python train.py --num_key_value_heads=1 --intermediate_size=512 --extras=["capped logits"] --init_std_o=0.0 --learning_rate=0.00631 --weight_decay=0.12 --decay_fraction=0.558
Each number is 200 + 40 x the weight over its row's rms, rounded and kept within 0 to 999. Layers, rows and columns count from 0. The size before them is the row's rms in percent of the matrix's.

# gate: layer 6 MLP gate, 512x192, rms 0.132, rows 12-33, columns 0-47
# up: layer 6 MLP up, 512x192, rms 0.133, rows 12-32, columns 0-47
# down: layer 6 MLP down (transposed), 512x192, rms 0.125, rows 12-32, columns 0-47
gate12,098,210,215,133,172,187,215,174,219,207,244,202,162,267,141,186,257,151,260,220,228,195,219,202,217,173,192,121,225,228,279,188,218,242,214,227,201,195,197,208,244,145,133,205,138,186,199,205,196
up12,091,192,184,207,142,187,220,202,187,205,249,155,220,221,174,214,142,134,195,144,180,305,194,101,175,220,167,154,235,179,263,186,199,230,214,210,257,171,168,177,278,137,179,199,272,198,244,133,269
down12,100,151,266,209,233,220,192,144,185,244,133,196,231,182,201,229,223,192,182,200,169,252,181,238,251,181,199,291,128,189,241,203,134,199,196,167,209,167,182,154,182,299,218,181,240,277,115,221,192
gate13,101,199,166,195,163,227,221,231,158,167,194,255,163,267,206,243,134,224,236,192,279,202,165,204,204,243,102,213,206,233,248,191,162,187,151,245,217,260,187,208,233,160,164,123,141,213,141,237,238
up13,100,273,228,138,198,259,127,227,217,130,150,135,248,231,235,233,165,185,144,202,220,258,138,165,208,209,169,228,232,206,203,153,219,110,154,228,240,248,200,264,207,175,189,149,191,209,152,228,223
down13,107,232,214,257,186,280,209,200,264,216,196,222,237,243,197,253,171,203,108,163,149,211,143,150,121,186,168,200,204,187,180,182,207,238,122,172,221,131,110,166,213,208,176,173,184,221,330,204,183
gate14,098,205,241,270,186,178,191,264,183,147,257,224,141,267,180,292,190,216,262,164,240,219,180,199,212,141,135,238,229,241,186,108,220,254,147,207,204,240,203,163,268,222,252,223,147,236,276,218,205
up14,089,258,171,154,211,249,150,188,216,225,190,219,216,211,182,117,148,114,245,180,167,192,178,245,189,223,153,160,201,214,146,136,193,187,228,144,222,184,199,288,211,236,110,219,211,242,137,231,247
down14,106,237,189,204,257,161,173,161,232,203,220,193,130,177,183,205,186,196,267,209,164,188,201,219,146,201,172,238,208,306,162,219,237,205,242,139,161,213,169,198,148,244,203,288,194,175,153,215,221
gate15,101,182,181,272,205,186,215,222,253,200,237,213,218,264,180,239,187,193,200,234,208,112,109,177,188,233,240,192,152,302,256,139,148,204,227,191,195,193,251,144,166,231,223,180,191,229,180,254,222
up15,108,180,147,189,232,156,227,301,181,226,195,242,172,236,198,229,170,163,211,211,268,206,209,182,185,225,117,244,211,137,185,171,196,250,205,196,295,212,212,162,149,251,222,228,176,180,179,147,242
down15,106,216,217,186,175,181,115,231,271,154,261,273,252,175,193,206,70,161,232,293,242,245,257,183,208,223,138,197,246,210,166,176,221,232,131,207,229,211,189,151,212,214,160,195,176,199,107,173,156
gate16,095,181,258,173,222,192,250,206,247,146,221,199,200,267,159,158,141,176,208,168,190,250,201,218,203,242,198,230,107,201,238,159,211,184,255,197,269,270,126,175,168,232,278,200,228,250,252,172,144
up16,090,263,158,175,248,218,184,227,157,217,199,194,181,197,210,180,192,215,235,226,230,146,170,162,179,168,211,252,230,195,183,225,126,219,141,168,220,181,148,222,119,232,202,208,198,234,211,206,184
down16,100,224,240,212,193,158,208,204,249,215,264,140,200,205,131,227,166,220,215,238,191,215,185,234,141,277,192,209,140,241,261,177,180,157,224,158,181,182,203,155,202,255,268,223,148,233,225,212,137
gate17,096,193,144,169,169,233,185,194,212,261,180,202,164,96,239,263,172,263,173,237,180,174,197,220,202,159,229,176,214,209,163,175,198,199,205,187,182,153,175,230,216,224,198,190,262,170,211,186,172
up17,099,231,198,185,229,58,237,235,187,203,206,221,129,213,202,298,246,186,257,196,165,226,137,215,210,226,271,188,154,216,213,188,214,224,177,218,188,213,156,203,176,197,222,191,215,249,228,204,189
down17,099,221,178,226,217,204,262,235,174,172,191,219,186,297,153,169,158,238,250,224,200,191,228,193,212,176,162,299,263,246,232,252,182,159,246,199,146,208,179,174,191,232,199,144,217,233,216,239,221
gate18,094,158,189,148,190,247,234,178,245,268,176,216,173,251,186,244,156,200,211,200,207,195,157,230,208,179,195,291,193,306,171,194,216,163,190,196,180,156,190,206,237,155,248,285,234,197,171,276,210
up18,091,137,258,239,191,154,311,231,287,207,153,217,250,184,236,167,256,189,203,171,192,182,238,161,144,190,225,263,204,162,237,214,200,242,218,255,238,263,209,165,197,274,146,221,181,201,155,203,151
down18,103,231,279,257,204,205,185,238,142,223,218,208,211,254,221,170,175,197,183,160,214,179,254,149,251,197,136,237,223,168,240,101,192,211,205,206,196,226,160,214,237,202,187,181,202,207,204,168,181
gate19,107,196,125,225,219,154,100,202,198,187,235,234,242,260,212,123,265,176,255,233,208,244,155,239,221,198,172,211,229,188,319,159,213,200,202,248,157,155,258,212,201,216,229,192,152,211,180,226,197
up19,108,251,206,218,190,157,167,176,182,175,208,219,251,249,161,251,164,197,170,185,174,166,188,172,240,236,269,186,225,133,225,189,160,224,204,161,183,112,248,174,172,168,215,172,138,166,220,177,199
down19,094,172,155,189,174,188,223,154,150,196,217,246,154,250,190,128,254,205,228,279,233,268,229,259,235,206,146,180,235,141,281,184,212,183,192,184,199,132,255,224,215,216,215,175,145,192,179,280,265
gate20,104,237,178,160,197,229,218,183,204,192,274,162,218,203,264,168,204,282,202,198,222,231,207,199,202,148,174,166,170,165,196,307,160,224,122,237,219,253,201,196,245,164,207,196,210,197,197,208,219
up20,100,169,158,266,158,207,209,177,196,112,224,195,254,196,214,230,188,198,212,215,145,181,168,248,232,130,165,212,205,163,142,156,194,232,162,184,213,169,179,229,260,132,246,215,204,154,213,200,206
down20,095,155,166,182,141,262,163,220,224,172,165,227,153,126,279,203,228,97,148,260,255,225,207,157,189,156,148,194,154,218,163,154,258,233,232,211,217,154,183,246,207,189,168,280,185,133,262,132,262
gate21,100,215,195,201,215,138,183,224,276,241,233,207,166,207,189,230,213,158,249,178,144,281,162,226,165,229,152,165,302,118,219,193,161,248,193,186,290,171,216,203,235,184,201,210,172,276,184,261,236
up21,101,236,237,208,250,187,301,196,160,245,180,176,181,128,174,170,183,213,149,226,293,247,233,241,246,222,145,213,90,288,149,145,219,199,225,230,234,173,229,255,219,232,172,158,242,162,269,128,213
down21,097,210,240,189,218,185,237,134,240,223,177,191,143,135,207,224,229,254,200,220,201,221,124,214,210,282,247,152,173,202,99,183,214,163,219,237,286,254,212,232,191,250,208,197,175,204,244,166,240
gate22,090,165,206,200,104,210,146,176,272,201,161,201,254,208,203,165,176,208,109,210,159,247,240,185,194,173,197,156,255,213,235,214,216,177,226,191,213,250,212,128,228,199,202,230,246,181,200,200,136
up22,094,220,236,179,176,240,160,189,176,224,156,265,180,176,230,244,205,244,256,161,230,226,191,202,213,242,197,234,209,187,185,146,221,200,232,191,223,221,206,259,149,202,185,186,182,271,199,186,241
down22,103,234,230,171,138,152,225,240,186,255,206,224,295,189,224,196,202,224,146,206,234,240,241,214,206,215,213,170,251,206,222,234,148,198,178,171,192,254,198,235,190,157,216,185,244,237,208,230,213
gate23,103,200,175,156,204,237,136,210,202,205,191,180,190,270,207,284,94,142,202,193,238,241,223,203,250,261,193,207,156,179,207,339,211,166,179,253,217,173,202,241,197,185,192,155,162,179,128,205,158
up23,098,269,209,164,217,315,166,202,170,207,260,211,289,247,153,199,218,227,187,173,156,246,171,186,261,341,249,239,133,229,218,171,236,328,232,155,223,240,161,166,159,197,199,202,248,190,256,187,173
down23,100,219,244,226,198,241,113,235,174,135,239,266,105,229,187,215,171,151,294,241,280,192,175,234,238,192,167,156,241,215,243,153,167,185,132,247,172,231,169,211,266,235,208,146,199,208,183,234,211
gate24,102,209,202,227,256,211,123,179,180,167,240,130,247,153,199,113,230,191,224,240,163,201,257,114,181,239,234,145,176,242,134,155,104,168,217,201,198,234,217,207,175,205,224,253,102,263,176,198,197
up24,103,141,270,136,217,162,197,243,187,202,210,190,185,196,206,124,218,185,213,166,206,143,248,233,221,177,255,227,280,228,158,234,188,199,135,227,189,241,222,230,177,212,215,169,175,127,150,157,239
down24,101,189,204,224,199,215,165,209,225,110,128,215,204,180,113,254,149,175,187,208,268,238,126,179,205,223,171,221,278,202,225,275,188,109,94,228,195,145,229,180,223,259,149,150,208,202,174,238,171
gate25,099,195,234,240,132,206,229,163,221,184,174,211,140,107,216,208,192,216,85,233,148,175,204,167,174,217,186,240,170,226,181,199,181,202,245,176,198,231,247,293,242,250,154,181,277,246,183,271,242
up25,094,278,211,197,235,242,172,176,226,187,228,195,157,222,205,171,232,139,300,166,191,245,160,203,183,218,226,241,234,178,182,206,218,188,240,192,279,210,166,127,202,172,134,269,177,300,182,208,224
down25,096,216,156,205,198,194,165,227,152,167,260,232,124,266,209,176,213,147,184,234,233,163,178,195,156,181,234,239,162,225,181,259,267,210,255,144,180,159,142,113,169,193,183,183,247,162,145,214,236
gate26,101,224,197,126,202,191,160,166,188,148,182,232,149,194,161,213,196,222,156,277,211,226,133,115,140,203,213,228,263,142,232,217,222,148,254,177,198,194,189,172,188,166,214,203,136,212,216,231,207
up26,114,157,214,258,172,232,196,210,178,156,258,166,237,214,192,224,222,266,195,178,236,167,227,225,209,192,170,164,174,262,214,220,189,233,183,214,193,248,177,211,253,202,186,114,276,163,263,154,209
down26,094,229,210,216,169,186,276,190,229,191,186,197,184,159,215,188,247,191,194,163,171,217,123,216,240,218,193,209,123,216,129,222,235,197,169,143,168,248,267,175,168,217,150,172,251,210,172,141,176
gate27,128,233,143,291,237,158,238,239,223,233,158,238,233,194,217,218,138,145,128,241,207,206,205,214,202,244,170,237,154,112,230,214,263,236,156,149,161,187,210,167,225,205,156,171,279,174,202,194,229
up27,129,155,112,165,199,166,211,261,186,98,219,172,233,216,155,227,241,214,166,240,252,200,237,216,223,193,174,222,191,136,260,171,210,282,201,184,191,215,202,175,235,224,246,215,249,157,175,165,210
down27,089,141,142,187,183,209,225,267,193,189,167,155,241,228,181,214,250,192,177,242,269,187,258,174,177,201,206,189,184,166,187,237,220,276,256,139,168,127,174,135,248,179,179,140,204,170,131,148,214
gate28,093,203,190,128,179,226,151,163,218,190,266,134,229,128,250,184,232,244,113,299,215,131,165,165,221,227,230,118,221,213,177,217,167,181,239,177,162,278,225,229,172,156,168,193,233,247,214,193,273
up28,092,188,274,202,112,172,210,148,145,205,123,234,132,224,193,187,198,208,162,184,200,264,261,185,175,209,103,219,234,180,204,236,214,190,154,204,196,231,180,221,268,231,231,241,138,214,254,160,159
down28,089,204,212,194,261,216,157,157,181,205,199,164,256,141,182,154,235,163,256,191,206,185,180,257,199,229,247,132,251,193,185,185,174,241,222,180,218,217,241,265,188,156,175,99,212,203,172,169,138
gate29,099,225,144,258,255,227,194,206,173,229,207,169,183,185,179,200,206,168,157,230,221,226,167,178,204,160,211,179,175,211,218,190,223,198,184,201,249,251,224,178,191,190,213,193,153,197,245,196,171
up29,105,214,203,233,157,204,237,232,191,225,190,190,207,257,276,216,219,263,178,227,162,208,154,231,220,175,200,232,64,222,201,270,295,194,188,225,223,218,159,203,188,181,185,157,185,223,194,214,229
down29,100,245,321,226,220,122,202,241,226,194,199,185,169,216,203,208,227,152,172,229,221,117,148,184,152,236,224,152,256,253,196,199,168,236,212,115,184,202,182,189,138,139,250,171,274,165,261,264,161
gate30,094,163,237,184,164,172,228,189,176,184,205,210,153,278,210,139,215,177,153,148,225,238,217,230,147,191,198,142,167,206,169,157,162,176,192,211,219,205,181,160,168,176,228,233,196,219,159,196,158
up30,100,208,166,191,193,174,178,197,188,133,191,243,172,170,223,224,179,219,264,195,209,112,228,241,224,219,154,170,170,153,203,175,238,218,187,216,213,185,274,213,238,165,113,195,247,203,162,140,199
down30,110,202,205,231,234,159,239,180,191,240,200,127,215,206,192,208,165,175,210,157,189,172,263,199,174,192,214,134,226,212,185,215,173,236,220,223,197,193,242,224,190,73,92,232,250,186,145,218,182
gate31,100,189,214,232,149,133,233,255,218,242,174,179,214,265,166,230,112,124,155,160,249,232,175,252,164,254,230,207,220,258,239,193,228,166,191,213,194,214,188,204,237,220,190,150,165,184,208,206,214
up31,098,177,197,192,148,234,183,180,178,155,238,201,148,221,130,143,225,188,154,194,184,281,166,167,186,226,126,219,180,212,168,251,177,180,263,187,224,231,228,162,169,175,197,186,211,229,275,153,211
down31,106,205,228,218,159,191,149,222,175,166,160,296,169,170,289,147,198,195,272,241,205,188,199,189,238,151,163,160,221,208,259,257,200,227,142,163,186,158,198,232,160,268,251,164,198,207,197,180,207
gate32,100,231,227,193,175,163,228,261,192,205,177,192,220,167,192,250,179,185,183,122,183,186,193,215,238,163,225,130,197,175,212,126,142,219,226,173,103,148,207,237,251,187,182,212,160,158,176,174,236
up32,099,139,186,188,284,195,249,264,213,291,182,204,215,240,198,260,178,172,164,270,256,174,225,224,147,173,150,141,220,222,144,229,218,208,223,190,153,234,193,228,171,188,135,252,230,221,245,178,189
down32,093,182,178,183,179,255,234,192,241,248,171,177,191,255,149,225,174,130,175,197,172,234,199,231,283,159,168,255,180,219,190,214,152,273,136,200,239,167,223,183,222,177,261,213,275,143,171,207,215
gate33,109,246,175,260,220,183,172,113,229,208,175,208,223,195,183,153,162,187,202,195,223,222,177,179,233,230,235,220,245,255,200,287,163,139,132,242,210,294,200,191,110,191,215,182,209,220,166,206,238